From a checkpoint of a small transformer trained on Wikipedia.
Size: 8 layers, vocabulary 2048.
Architecture: RMSNorm before each block, rotary positions, no biases in attention or MLP, untied embeddings, attention and MLP in parallel.
Training: a variant of SOAP for these matrices, 135M tokens.
Each number is 500 + 25 x the weight over its row's rms, rounded and kept within 0 to 999. Layers, rows and columns count from 0. Numbers have three digits each. The size before them is the row's rms in percent of the matrix's.

# layer 5 MLP up, 256x64, rms 0.192, rows 11-117, columns 0-63
114:468472467495496461483533500494552471489498551479491481502439504488475511519482495448522486533491467508494500454472503518524510522464488496516503527471480491488460480476514549494501538516510477
096:502459455496529511492490495520525488514516455522485557501501470479485470526509507517490499497521514539500493460533503503551481475491516527538476543517482525485468470535472495513522462497446502
099:495492492506488494517562501515527515530494508503513431531441537515451503505487479478498478521495465508532494481477479505486483507499518457531511471488446500491459493504497508493474502482452467
096:503501506543507469509495515471498515497435498515467463482509483523503493488545483537536492482538475508506449500525469520500493556507498476497519497525537564494518464503517482519496500542480495
087:469560499503519569479494507516489538502511470510488526493525516504519479483507519489495491501502492508496510483450539483472513516475487457521513485507466471491457424505498490487475464500482459
098:491470522527460494526502473511545502461515478521488496518528522496478492541505460502501470469548521436489481524480530499539469518463503497477523506476529475481526506449528506521505511476494517
103:501503439521528508483485487470478507526454493509475495512485504526482514491457531538528487482509518506482490478506519535492456512503554489502530475498528508504471468527463559452474526494503477
084:513492561459533488513533489515487467418520472520532514464499502529533479531511552500510510493572496487525509512517490480540485502513519508507499484510481481504490484509532492500496479504495517
090:510517495443492508486514475554518463489534490517463477490462473484468471528532541494490502488516501521528497473505527495490462484502505454446474457482533510538511513488476538479482516497504501
107:519476473462503499484500552496495528491483490461516483525503467439509540486510488485494481507501522516498498502495528432562458510473511536442504473484480486517480507515509526489485487475479488
110:491499510438552526494494493487540559500502509479485512520489534471514530504497455480477449529518482487495457493505494485539511522477499506460497547517468486512513526486479487521518471528488525
104:505542510495489454537515517528459504514485506499512528484489521497498473513451484476498553526492479517471508512510544564504484480484540473503483520512473497520505524505532479501489480546486559
091:479533508510435519506518513511539519524525519478554494531533504455462498532479501522497470515489480462475498477520511530500512531565487463537481494472486480524511487476491487505494519502484526
100:521514501520443498447503498510457498536482503527495489474511564486513519529529537540515484487513497511522487472511537533501463513523528503482505491498514507522517478508543535484470459480485543
093:488545510491473475497541508462522531461474493491525507508517495505504472529490498495491500518545517468508446460494507518491527480485525534472538498549476479510449495501514505563463483517494504
106:498502487497493495480490475540463484484497472492453462489524485502498541489470505503473506512549510503489506464480503535506503495484456519475581499503468480518487461489512443480478483522544505
096:527506475550471529464509509479526517505472478490544495514487506540567501512526517514474500485504487468467470488455517510520463499477514496470497473497496470499503474525517501487469519569522519
124:468481526514452475531539494522456520541455505508540503523509492483530503516485543491547517539500527497484508514535545492499499489483507488492498525511501513439511486459523524486489508524467523
108:497577447533507515513529529526531501484519496498512493492479507519521507504546522541492492475520502490471472501503481511539470502509543504497450551513499506482541476447480502518511498525514511
104:502500484504538512477502500520505472454489518487459564484467502521546484499490499473474493528528508527475466506560501505513485529548509511521502478482504526473484519491499467459527535523511545
084:489494527535494542526470535536495529511516501481523498521507487552467465533508424535490495484509467489485554531504536518496517499503507529492508465493499518486512499499467532494504487550479496
092:552533482522514504496502490512522497529454492491490520494467487485530507536461508468499464477483461503491456490532513495487530459513470507499516485468443538522478574489494489493498494506519518
086:512497499479517511507473469496496527471451456523496493493509551523479454508483480504536515486527482480489500523478512483482489544500524507482528533480541532547478535475518522466476441517514494
109:488483486507470522532520498539466521486506514490523482555449506495483509487532504527462508524479496508467485457514494483493538554448451528490491504445488510490540507522514489491507500506516465
101:511524521483513523473529466516487514461496455492466531495523464521483481537517468516504455526491476511481503474507547511511487519481521538537519465468458461497544504517486512474516512462526486
108:477510460520463533483514482486485471522551519469506486536525522538542506498517499530508482498469480520512474492467537488498514532527517552546473449486472529536480491527491475510498504491508504
107:463512463477508458514472531545479495493521504525449489479501494519524511517543485504488519450479508506469523526532480525535513543518501516514488490491471431479521492496498457507472504473506481
090:520510491453496513501483460480486494491483516532503528551476464531512495472477524516469535509538518466462427483500492447503494483530516546526507520491479504496474477473503489477509487522501478
095:499523528458512536467472453487516477506490496482525575509516549544491483525499531513534498503515491513514455485506500510494550485498504516469485513504477538502460465500482476471536497508480495
125:513547515490498475457493487517476476496470474478461494464509485522515480490464506527457512458481457449446470500500524530485452525468505522490476473481496512498517475540520488484508510524493504
105:458510505434509527521468504465519523499504510474476528537525498523503523503516500509513491490531494532473535479494460517483498494531457465462495480488477506514495546444506466507511475507496449
109:499480501529486463475508506484510518501506518513514502555486520477508502470522496480544475538488458412454530470502506509498538516507497475533509501485505472498477451516521509498467518530491476
096:478495533481484503496488483529519527533521482534438478515540493502503468534497470474501466515493487507498462513504475525516502510508516480492527567453456511548469485495499503474496546527508511
094:526485453487490508465507511574481489532513505453501522424520477541515516479490481474510486496523489480454522495498487514517472535489503508475465532519495491474524504476528480513464502508511506
095:489478456542529508458471497467502489509489533486484541514471496499478519543515495447468518500514469507523493495525508516524476532505454487503475482471473511500473519514459507491508483516555553
082:478553532455491499520510518504482490521508507485565519508477517466517517485498561524463505467450488548522476489527540510466499499491479484517514516495495484470497441495482480513480500502502514
098:496520495481483515495487534491519492489524483510509485503494488514520508523554534461448481505510479466543462520502539461477464552476521517507506503542532469515493477494464468521494519459541493
100:536500485502441514491501510484512524498520478524497512512523496446488485524469487517458494487485497502463544475485477475520476519440471493478460489513475499486463520447496505486471461498476539
096:506551479493551529510511506447489527526462440545503482501497507516470501513501518499500538458496474520516446475506487514475499518482499522487512491475494519500515494544486471510443507479495469
099:513547509491503557480476499502477483525565462488516481505511487512533537475523514464483525481487540471517458488530492494541532523498460528449507477506494509497504501546474500477496512505483497
084:509510486481469458485519478461513497501529508542512500519483493442507450506518457534504542526492454489488527487503510484478512556512515521491525483476485478451515493503485492476458501482548491
090:546521471527493479558490459509501483506530484481520516481492486499514540539497502521435483560533500507505509507487489510466473497521470486466523476439507495519520526486505514490481524482514523
092:534490467547516477495525505537480520489555482501526520493574483451521527536541527488502466501503479470510471505496486501512459508496529506544474502511485459513509472511518514487471515494505507
108:528545464506499482466487474488506503544510548504524471530536564520517477528528504487514548535473479508505516474477519482530506509487507527507530467510532479537505510504477516498502515542488462
090:480493509518500501464511539515476525527499497464515487522528507550505544513539538486508502475516508462446445468487475482479485464490467513506514502496501504505445507552471487483539501515510514
110:488532471514487481528458514500508507543485552474490543509500537455490527475502506505491501527483462512448478533475519537526509476510505483534489505468517483475515502465494472484546463523492470
098:487516534452466494450529507543518478523497466445465505495490555512492517531527499523490516458508526490533499477525499520495489501494510503493521484451495454489469480483543503492479518481528485
103:495485484475487578503494503496504434508495496502497510506500483537534518508489499487496498470494483479456547510456497516519501480492486548506521537465492501499506525500501575456480477505481483
088:488507511529506466569507495489513471503483516545510489498460530528518495524502533528502485490467467482504465492495514552515497472484530507487506531518477515490512555479524528467499435500500527
088:513471507481495548513554516504490490512513476468514509500486473494492526488483544525473526491518433455507502481510484516509473520513465501490442502488515508481459479535499518474504546509446491
106:530479501521533482461538468505506500485523516518491494477514504500491440513552511476519515483487512512450505493482543503509470508468491539458487534511506503512472508472526547460501507442492476
094:539569480494499504511484508485525514506471517550543488462477525492510529467483490469471494511493488553475481501497487501545499529509463500499499500537522489481512519504490489453460467477488455
096:522555506480495503479500510511547487524518484518511537513485476498493500527488488557476452527466480513519496495522484499516469528485490492554458506457468472522524537495496539530534488490467491
100:511505520540533490554501540477521478516493519486513527478485514479506512491545461536510472472465536488474477492491482466541505531470502524532520502492460480476520569511528503482493504484485487
106:479566478514479505466524477543509448487505506505473502488485503480509519499466521482538499477538510461502508467518510528505436467498520480489506504514476494466472445466495531493502490512496464
094:498492480457520475492505493507483513511538515502487530515456492491506522492483551522517465525515452516506495499556557538513476487510529478502458490490480484467515529507522479555495502453520518
095:443519509481449516501509476498487489496497454471440454508519512485477472490486529508510482461486431489505505506514519522494517500523497514531514473470498522536490507448481496490476472522505469
093:472465507468504483516480478504484492487529511479532490518510507466501484461537447500494465519536464531475478465504532480522563479467484485538525455506517449503500489465491519504501507518493500
102:546515509499478482507503463524473495439551463510490524524486510557508500468482555488482483462514482506493458539503476553519502481478500499476482487511513530502492482527505472502491518524534511
102:545513460499538488471453489519534496487554476501471515519487512525468487494507526482494474525524522497506475546534488502537469491489481503506498488486509465476525496478507448528510496565499532
113:515495520524492487507484556484474494490489479518497496531527500526521504553495502489536485441537472470470479552495472478499504503529522540489522495488541506530509443520511533475464486482491516
089:486480485487524486517472470478519484471497534479492530525508507520486518553476535515516498519552471520501509486520478495494499534477500466435556564482507472488474526493502536516516491491520497
092:433469524501479478509491503521498501513498478500500506493501518506488504527457505499514509499474470538510495514496474490474487552446480480416500513525540476521490481491470497495515477449461500
093:518510505488430521523506529527478522503497507474476561489520493492471510501498481519449463475465499458490479524477548533506519541506522522513493504483510472472532518497506490487534506550485516
097:503536483524495488542538551492499524464490477481467465514484560507452505487471514471469524489499506472489479522523487515504505564503486482520513498497504511480456554495510496513498473518507459
105:487530510550507509466527520528531504490514493489509564525471459499482472501499495459480490480512460514520515489527508462496483503471498540498532517452479488541495487463471532534503539490474512
107:533485513494466509501463501458536479509525490517517540499519511513550552519535516493510477501542501534498483500491490499503449505535499493474495531533503545474527562497490471518473477515525512
125:467532520512428530473511491494496488517515494562462486522506513461497498493547487500510519466523500506488514507469536505465533487474480498519485492509483521502487487526543533457489516472455476
101:483497493504503462507509541510498500444503503497495556542482488500521546494564498490496503517485476475461455474469472515469507488496537467511510546548522498514468493507510522485478535485504489
109:535490454471529514490486491462530490469499460500524489487514505464533496532505508485487510533544518498484470503485470524495488487525476478477510427494495513479494514470540551460473490530483522
107:491496479551524503483518473500499510546535514466469476542512516497476486516475491498497528471529467517480466509509477509482501496459471552526478517471477516504529483476496453549476462465480489
100:532491487519541568461521513522522477541499514488478522456499482497461536471532502517503542477475466491479450485497498485513477498473497521484517513497520552506501502444491478509499497496506532
113:518519475461505478546499525495518486536528461484507494515526451476499538496471500474478503491504514495467476445493502481494478504451490452496491494482502555518487536511537502496475490490537548
100:507522506509491477544539485516470473519526502474478541460500467505509512489531490502460555517506482493521473545553520507469510481492467456522506520488461537480464512461511509512499499488472483
099:504485474498478480531504492520505502453455485487528528503468486481526475505472532453496459482554476507523477507529520496494505468496500477466480466518460473518498490449477556492487521497464498
090:517521475475516500500533510512463551491466512502565485472494525492553511510519496494500501518485459490504496540546502511478465492529496527516483437516485472517458502499512502473470544480499497
098:505469478462474490525510515507513489483483472492496511485546487457453515504498511494531492457491486509511458474472566549500517497478518540476514500515516520488472534472484508545470506457525514
095:510515458474530503518523520513538485496475478456485467536500493477515492518545497467475511493460491464475511477516556530472517471506472485465528518474470503506510482459532449503475502490482507
105:460516503517516464531551519540521535516504509462476486517499544497509527497500498491503501491506471514538486467540469495483553495501468468531531484511539514515508524484467490484469508522440496
095:505514494442458517538474485497484520507511499515509489464484516451496535469513534463450487491542514520478484538464483500507506500487555502499488504522492464532503512528490485504480486553459492
103:525534500478518501517524486494487516508516518463482500514464495464488559511481486480436490500490506503470529503511477483532517528542527478540506454477493503504526522503530453505502486496476433
100:452500498527518461583504508499481494476516479498498477481525525509502530488509499547503509519496483522472506469466508491522538510481520501474533491525467462461547478512519475483471519542485493
085:458512499530531484501498516452517492507529527507507478471490475493517518497551519525487464499546483535478501518535473525476487527538477498455485523520507514550514505522441483492484456494484508
097:524503480531531463471476471514542473550516469507515509505488504491456525509512525506498473518516523531541521464508536528497529530540494509494464498494517473479493492511473513477445511546497539
084:477519491482508545538487486467505490524529493470549479486463470450494522510469501512480494464510503528499488551524507501460476501486509548507523474503495515501457455481529522494506478504444505
107:461524510465471463497483497498479539520491500508543500533487498562500516536489524528515548488489488478471477520540525451480477481505497510505505501489518494452500496491521508487469496553515551
095:521489510527549485533528477491460454481507517512518510522547532464521480523480484492499483461508532463496416516513483526513478531516483489508497514516507470470486518498500469494507528470482483
102:487497498519494441504524513534544519530526500535498495484471497502512541547559542486542512486483472554521510511479514506483501514497480551524465503510524497500488470506466526465498513482507509
121:498499508488517492490496519505442486512463529474507493514501499516525533469516501541498518504544507474484518513483530544476530548517477481511512479497456516447513543468505494507533484458453533
102:525490514482486498523519545517527502505514510471538474494508476494455493541524526523478465477491473555509511493539448471525483549520504455482498471485492504502519497465543487495471476504527520
110:504566516502476492468454476476475472507469474432494523539498496507497498464484486531486517442526512509495480513553518522519522503484474498509532500464488483520467493496514511490519480481535513
090:475505513484508510503510522466510462497483513442508472488473501525504462453522489526501488527527466492517496483552530542502494496452450475496521483491460483532468456491471474473496492504531499
105:511518502505550459521466526487426495524475513481476521489504493506491486478519505509523513496491513480455442507519481546507484529517511478511488479503510477453492472470480493543473543469487518
099:509484469518500521468497473506532479443482478466438496534488479484490482560493493493523484478482501500501536557506533512512491502501458481519527485502445481497498549523511490504495488515463500
088:451510480535492464497503507496512494476489526513554509534513519510473483507520497497514496489550488524517513538502490521500503491477524473473501522535508588501527461505519490478447485508518458
110:508471488504492519493484497504494526548483511465500503498439503461471539527522509488494487513523494509542495495502513511535544532458527516507459506455510504536505487483453458497525490557514519
088:527501514464545499532491491493498488524522491485477492520478498524450467467481514521552507498529528488487523510455511474497512503496485507480499478528506544563495515518494542519546533468518457
099:483480500500559461497474465505452477510518547479461502501448484537528494516468495480517468511509463478463484507442512505486442508503488459492482512506474502518507521529497489502510484478499489
111:523506489552461530416491494519449467476532510470495525509475525509503483503509539498530525501485508498486455532502496554466459483501506505498511478486469530472488479491520503487507502513492510
105:499499503483511504489484492514500512484459547515495539545503526485518521473479531458507491503486509582540484522501447513533491539488483503513504500490511478503497515495487478568500464518460503
101:489492502535488515491515482529526538466500501485453498507499525468479520518546527515541498533547453522496479483459482496526497481460474493543498506506505466452493456507522479527457489500498481
096:473563497506520489493465525527494521444484456464456507497490474496471490509543508545502518514476507501490510521505497557494509534451544498482528513506517537490532485508491527515494484497474506
102:491492453492489484469487490488486450476533490499502507505519497483459454489502458526533536473465473456492510524582514496490499547479499496531479485506486486517505505475510510515480466505497460
105:453504511504501494537497501549463534468518467491520515502468524473486511465526449529521512525524491511473507516533485500482464495523510480502515517526451561494510480510515511514484499496439482
088:485472507472561466519497534507444508485548532476492509508484502515533497530520500520467487502512492544512504516523544532512460469489529524470510515495452533520491508531473492470507472484479498
108:477493481529544513477476458477515502488489512473492495589523477487498526510541494509511520510471509519444495531446491506487495494506490474514512510483457500483499544502493495486487473557507488
088:523487543462498519500477509458516505510517500514488522493499530486518514493527548484515477477503446501542500519551547492455513515497459508446527503508485516486471506528522511511470456460488509
# layer 5 MLP down (transposed), 256x64, rms 0.206, rows 11-117, columns 0-63
120:545479497513462571486497501538471498516533512498555514495466530512468488541503492507543535484513511531516485493479521514494503522531492468465500523536554509488479499482509508508493470511463488
082:501523548493453515487526494492478516452527482495458472469523477529518528518521494505480512544463533448485498509527519496449506503473503471528476517461514503472518472453496514477495511509518516
109:472510487487508488432448518526505476465497495499468477506493457492529476463495519480516494474443512464483485504498528459481500481470504519511484481494528486489538498505560517532516505518530531
079:481489450487496551492516477528501491499536524469474529507469514485497492521493482504464488513535490497490479485511466566465492542500511488538526451459459517523487511485492453487497497492535523
098:498515517520517485504492496521464532522523491496490485498523515505520520517487528510486557526482530509516489518500478546472446472500547498521470461457495468449531514493477494485543529497535542
110:459471484504480508522478485515512528451503542509477524456525526526489527465466525504529495526516498497454517496556479526534513499512489536562465501497471533507516486526510491512513503465493492
118:481471518524495472494513470474480557513464468523480489518468487456480496516504499507520481524517520521487488495481520522515519485489513441475498500482455481563478482471489482548492463474464483
077:496505489528469474495504552545493502525518511495491467540488496444497561516481461533466489525537492548520514499490509530502458507509486490478539518490505514534522482496491503473529470503473468
087:509482529477548510459451480459448471503480505491484506494507482500517534468472491500499522496516508488490509489483470499474503517543536477489521516416492474472485491459495536491536517505509486
104:495486501495508499516456516532517505482516502524543504527508489540519498527447519534520510488507570493468527522486486527506486494472496519547486516538509503521532446532544531484481522511525512
121:493493491501539504534484496543516525497500519502461500497497462503472505521427511458530472534538488486515495510518486529548500514486496455486484505483494504520503462498528514527462459444499522
115:470552463545507492509447501550488494502511502475505491502485496476559505500528475496527506455513464525522472490493488519509538465515468519507451522521499501520507508497507488491484485457551477
101:473482502532508497494520446493500511492547521520531513457529494504482489492460498464488514465470539502521468490470515524489464516475477490479459494507526499503498503526517439530500547497527549
114:533500487540521470497488529518513485536522492497506531496476486488535451510513496471496484558488517487501491470518466491458507481481510487533524503467473500439478531508533531498510540512445476
082:503472505508474528465488492513514499493463527519488527450466500494432522532497462508469491520488474479496479504519511493536521542511513473452507496441518493510485502533484466494521545533508488
110:455488533474499505503525547483514514514456524545523500490520516487486493456512512540464519485472492524463504538498483445515488496502528485525516512512528482510548480528471458506527501489457510
108:530480488539430535509499500510506463502493520460496501460507495469511513552519542497488520531487540502511450557491516493465490481501517485501472485478533509483461460469511502495492494516495484
088:510513529456515485487486503459477518520501466480477475457532465541487484506503527496478499490449511466544488544500459488554513471540520513483502506466517496460515496491518513482525522489533519
103:537516495457521520502562471531499522489518476472495471524508519470463529527482524502526521488530479454509496549477488533539491504464504492523525486554529531490480502492493496492525481503464489
090:502522556464502466532561504476514501554482513517498477510486511519490505537480503483485488451464499537515498478496532472513526470500494472472521505502474452510496500491470491513453459500468488
072:496480474520546472520517521513484494479490520525482490496498518466480532544505475478451477473489489511510498516516468513462491517480539508519480467460557512492499531535528479478541515556513519
094:463494535475486502552516473555506510494502497494508457483476472495483554472503499500493492544514506510531528519539507531474545493506480513492499504524508484523478494501527515455446521486527451
076:497507490531528521467514505499499494503502528507553452512507517450489520479494496491476496487452509504504538470546509567482487466494464506547457503471499520507524499516537514495523546501500523
112:459508491512495513556463470537538523527499442528492473511472535496463474508524522496501468489512497503455506511492463499508511483518513516537458463494521495479517524527496495529510453460494508
117:512490532448561528511482464508464523526488492552470517533469499494479479509512477490499501480497464478551466497482504501492528510465485499497490521460512516529449501465477491477502493495520543
111:494502540491469495530440500477514553518461503547505487488505487512485500516516508495529508512487549490532548481460493487547512505523492475526491490497493448479522498495521528493556501542491496
114:506539469508457533503457540528519540507517504508490501489521471482526548509471511507513525556504475483495504474542524481552498516506492482545507495469551507507487479482519504482536528476512500
080:448509533541540474462479536521477499494498474478512489507499538526528526501485477542552503462458508521518539466509521523464508468477472516519508478488495517491485546493492508515515467484508496
094:500496538495493503511507472475495509485461523525507444500504496506458518465505479510498540457503509503476536504504475456466539485547540532546471504535536485497545510535487495482519501487498469
128:481485471520487496519486505500504535521485515471525486494467513485501476535485485471486499533516495498516520496459427517507515518475545435514496500511471506463492527513507557471473531540495471
111:515464518509468524450500499531479487500481532519537515517476449521468470481474470500529510473511528547497501510532487499495505495543530534508511489540524493527459452517509492488482515475467532
117:468491446456525510519497482483491511499482512491535476508480512497487510503550492512460509482520534532496516526498507524455520478478492469477524475488486481493458523453473492518452499486514430
082:490506482509481544447493514519502464492490473481489466468492504492482479485514494465514488465554498531499529491524471466509505504478507544527492452504523482509519494543515467452534505459456485
098:460475518499485514469491493491510503499495451498518481525518553467520503466531506493535508504470529485491526488516521486435500475511529473469512466520510491437489490493533532486537467469474512
083:475491516456452536492470505474524490511463515463504432494483507485532522497532482460529562480495526510505501521450475498491501509528484521511506507482473535481518470457506519510504496506471499
084:499454481502492512497517520509519547481465557500469466519511495480482496520509445470518490509548525510490514495446471494484498449495529468502494497489519519471483516494498489478538471510442516
081:513545466474499520503473523497530518507503513476498495535459508508518472579539497489526518540546473511521524489473480508486497516528503486496500525551491455476470497488508485543499485503487538
106:533508518469491478465499479480489529473427493515513494492511512509499514523506478505511481408489500515519536509516505475485557503540515471481464535523514481495519494518523498522535494505519517
092:509480500486466506531516500496525470488466561520496514481475498449478482510477477486514483482551495536475524485463484525515525511536469537485530496516520479495501464543514452509543483504521482
075:552527414540503513496533495474515493501522482506502484517461506479496528509527498495486460454494478492487490481473455532519517548483521489508515476509491520509491521528485473518544536503486507
078:476547484525487502471537508482512492458550449473486488494513508468478518518504443467495480465501515512541486465500503500511470477521467512471501511484523541521486512476452499502530546484506501
087:515539543456491439533499495552482523486500517458500463500502490492487486468484443479508517493490503502529530496508491520470494499516498467509471512490523514484523511549545511455532485503467490
091:512489543497493516469488485521486509506459516530492508506508500546539499500476496550528540525479526529463544518507519489505477486538506483530489507491560534457461524459495521494523494492462502
114:462462490548504515468486514522505483524510531468510488476537494532527542499464459496520509520481459509476471511525464506515501484477520515466479501534520495545485512559476479504502511487539474
068:512499443492490492457514514479548503494526498525491459503451507487487522492524464489466470464505479532526496485495515539500494542480537500476469476459512493497480538543487459499521502536482494
108:521495516440466471500528490512505515513512472451520496505473484487490538491455463508520483500504484497461540478500540536521465528517489527475525458536510517474485492479488491492487504488550456
107:513510537523476499502516469480493480539485551512547481523543508489483523499513491467522509518485492528486529496501464498512541504558492520552487500483487484463514538450464470508471481501471503
105:506498469494510514494494495510492514473552492517484509522502488483529500512508541514510475470481490514456459476451463496514489485485538535565466500483533535492523498544518466520453492541505487
076:464493556485478515479545507506484516520447492488499513474546486486512493471478461473505513482507516531520494511527546489514486473513476547492484466494534478499495482505504473472497573467499513
111:491469531534544475514475543510513524520488515535520525494517472489537505514489491501453484511478479519527480529513504462488512466546506480556516507489535522516561478526504502537537493490497507
102:550475532482491484478547532490538504473437512480517499455499465514569490504494482491499491466475493503506499463553484498494478511495484505494497497484542483460536526501507513520507498491535516
108:501559491461504527507481490503462488502492490495484506467506531497491513468508470484497535551479518530469501498514487507551523513523525462526469483520573496500469502467488452516532491492522512
108:505440465485475509489489569456517486482509480528481472457491482504517488476483498484488499467466492459510483527502545477495477504445477507508498545510528496511524534497516473513512538509497475
101:476477518498537505521470486490468490479467525515493510472528501501495515490488486482518492515487516439562519517535464510529467469494454461486507505520452449532548488518500500494512486493498530
099:476493489487509544508502513509509477526469512521548508541494493491438509502496488485454527448475494513484512463496492511521467451545494506520471517470474524522522511501469519518501440501473484
101:516477527514486495507454519476491488494494509538517491525546468491527448479509491480522511458516501531501477502504472458457571491496516508508467481489490529515505476550483466510536496504496542
099:473501499516549473507484510475504517490518491481494510478463487523513505479473487506477499558496518463577498505556521538464490463446477468493498515463475497503533508480508506527522500506514519
089:490531442477505463493532499476494506464516492459487544496510500500492489536533462478502533483476455492463548511520496512498497525492507518485523491550496476451512496509513458515525541464505508
114:480459491491461542491489488487487496498502492551510530489469521547507474517506509515493509512498573503477499499532503510535431474526490524519495516486476472493506490460529439494497502525522496
099:546528496463491518483459531479494507490501496472496493489529482484488538447512504542507489465472565488510527505503506496524519513498485458458524481478502461508458527467502493497475509519550521
122:510457460540506495507478500487478484500521486487495525475501471509547521505491503459473505498503537499473523494479509533524518494495498512488497530488487514515514533454503446524467556522559446
129:474466523468526485554490450479502500495487443442470561507488435485495502500508494492499508467495506501532477497502487520485483460500504485503485482478493523510497505475551486501498531474502468
089:521491477494473476482489512506495495477504486522480477517476472501488533435478518496513464514513539495509519483471506512531522453532497516539494520565512537471524519554526468542480500516513487
106:516486475503502532491525497483444539479533517500495532473506543470508554528482499495503451551508508502495502471477493461513485523532505514495511531491464520462540534467485536463492508509505494
118:475522498511479503473476515456492482489501476470485486515549494530488476516526505518517513508518445502466486499499415463455482486501515473525487473492483534513567489509497511504510482489529522
120:477536464491486509484496486475472477516536510523497517514498532509523486506470478458493524516459449493467461494539492473504508488504535518528452496492523491560515495540465500452533494479519493
099:475523484458496516525470520515491502462472503490490467534512525502466469462505541493517539516514507513491486536469465473528489515526512516560495508485497461490541516504533491460508495465464464
103:520476494502514489526475478509504482465507486454489535510502480532522469476475525465486525552476491459519461512534492532507462508466529481495497476494478445473512549494473505505481491531536524
119:479512488500512492488539526505485509463491495550463443523498496480451478504507537496499517490479486509499502473519529478508456499470490492472512516526530479477483487540517484463503524533581499
116:512505494531469512523510486440521481511486479538464463522487474517488494533459484492486522501474507512478469521471519487515558471478509488464479501446481514486473527510523524457519469484478470
104:538490495525503500496541546488483498503464440486504484540472474511470514496460477508482555518498489506503490488465527494521460477514500509462503534474527466523454505457486497519474504478515468
114:470508497501511449487451480485531545500511524517504538490489503537514526502532492486528525430489451506534490543506473491455487491492464502495503499488514556493518501503505538536498513481495479
123:520491510531496495493503509511471521488529508525518533479529512515542500482479517487530495538497452514515496465528550508489457478531502522526430476456524552486483521523485528485498482504485468
103:491505513504487478511521486472519500503483497505519456484517428543493519498460458504499474468508543503534502522508474537499554481504468477479502498557493495508532465504524544505532524514525498
089:522501509473520477502484538469529505464468558489469526495525509496499495469523512503482477485498505541483498527492453436502529503509517532479496483495518496539490505529479458490556491467538481
079:539458506498490534489477458547512536497506499472508531486521478505487484485427480508501506479492496470579497486480483504505467511499458508487460547513527501495508514510485515501497471509525527
108:468490529504468452507492491474505484519485496501503465509486452490567461489501503462456518497495524534562516538469497497493517494525509524509509553532511467518544487503518506498487517502490473
097:508484470505499509522483503460490498518478513475518535491481465470511517456496493489423486442524532482478490487485445530516500497523515484469478477480492499531473446487512493503511538515494466
112:485509489497508509533504490477527492518519491523529477514497487511499497551495518524531440503488564456501533486471508530472462513446551531487491532470449502486496496489502523504497524473477507
090:504515555526503480492513510492517525537513486478513513499511496512546517488491484475515479503476485515481533495516547505446454482522461510511510485513504562492454467497524499552542477479508469
102:521524526506557514554502487472488503505538499505502519502509473531526447499542532476495506499493480517504455458481500487466508468472476470450470534476486546485520516495468489517506510484495525
096:547464482519510504458470473461510475517511502474484508519469508523469465469451459475511535478501535504527522493502511527534483515508499503465470474467517475538470526519504532484487466478527496
095:498480547528468531466485504490514498505500528530526459453507512527478488542497527481496483548460514492505491486502504524496485505460556475514479495453505461470480483475496522460523483534516484
107:540467509496517471467519448517463520477497490484524543501507497498509526503486504528492502517457531515566467539542497524541507490493541507486492504471508489513521509524477528456528531523487507
098:534511528495538534466472488483491500501538528483527507477507507488477518529500495476509506533503475507482502498472543492428514502488494496515550496510531523475452481510497450532558518499530489
094:462522537515472576498514502514497518470473483534503480498516503499557503512483490487498502526485539530531490482497523508511508446523484463522502502478507496507557496474510523472493472487510440
101:507515496518493505467460498456496507508485491526530486503511459479499512501510496463510504505490531485512502513447496476571536480549516510519506475466498457482531491500562527494537492481454502
129:489508497525517487507479504555525547474531496573506563512510514471509525515513505498531509502520501492501473482514461523472472511520464436524507514520490520506515480501548525479520503508500479
142:461490487482489510502505501511511508514483478528505466527509496482497488466496476508524557482499494485471492524456441481476520524536518506566466474503524475489522515534527497472536443497479521
110:517501488501458542490535470475511493486519513461459517462531511472521495476512504473494504531525484477482487535505483496512467518533517514536466511439462503468496554478535506479517511482532479
114:515495512490498505482469488546517525527498479530469506443482436520501485528515533517478507544467515471516494505490522505477565473498513514486458512506490516508472482526520532511512524555497505
092:546494548493508509495486532515508480476472509456549521509518522532498508491488461539516538474497464521460491529501517521446505547471509520479475483514520530533485511512486515459525525489497487
120:466483473544558484540470490515512472494451517481487507488512508484485539480497489512497469492444455481481515510457489461532510544515490516524509510524514474513530462530497489527491527514515508
120:474498496515503549513503518499487476485480527500489552493506506496544494485464496507530517506526458502530466532463530493509478526526510485556523527509498508524481498511486535447505520508434538
091:539494512502496508536449519548512495525506512506463512462468520504517505515483514495508562522505485487494454442488483521527545500474497477509528497486514476499474527542529504458517527538496492
091:451461479456522497469490471520504511500528496503492500511531519546557505505473485491515489484494515443471501497504495478489484502473513486554496487494502501483519541455542494509467444482495537
083:453487470513473530473465513479496554465516480498490498475546470511521531471482489496496529527456511489521470489523482502502463483534526473501492511465501456456550488513498495482480487539506514
105:442488469550497520498512451498497476508513511512484506452470462486493516519493462475507485483489531462520509497522486545505528506517482454452493543481476472455495479534484509496480518510481491
099:493523458502442502521527507491525536478541497523473475513489444507473493481461488482494525533483511504518458491482546506481480487488508499510484499495489478566528496547482488507453489529520501
083:487504463533547534527519511481479474492521491538548543524529512488539483502488524501467479523488472488482480480489500515467538522503485497488481477494495541505496500514458514583508499472516513
114:491484516516469511482457481506484509493492473462516519485502455513508496490519506523524538539535474508515500490500506479485455464504471554499463521508466527481536512481515474497468524500508418
092:507508498470469520454467495522539527469534502477513509496499509478535480487482461508470522453497476529522516516490501511477520497558505493547528503483451519522514515558502490512498464471468490
101:495490513529494451509499490483489473512478525489531472516498512513466487483502482514500463490468510526525543464520524503539483467467477513482515505470486460541500471484535473506508456486425524
100:555508527478480497548492506448525490506489456501497450529508501498469496464500483489497494492492465543515511490459528536468516521486477520479506497551527477534525495468496550471494496511509491
099:532507494491477493498498470497473546474469548493497519496541544506479500524479501440541511523455529464491547481515479509546507495510502503494462518500514493523556495500496489492541490478499470
103:520486509523483490460543506520520462484529497532499508495496435507536518423523490526480473521500473504476504476542503519468474535517476558502514505512498482524518462479497478497517484502495508
091:471488429469484445537528492505474529474527471469456517512470506488472526481480511464486516511497522488463480503507474493496503509475556504512476497499479497498511496485533481539506527538465493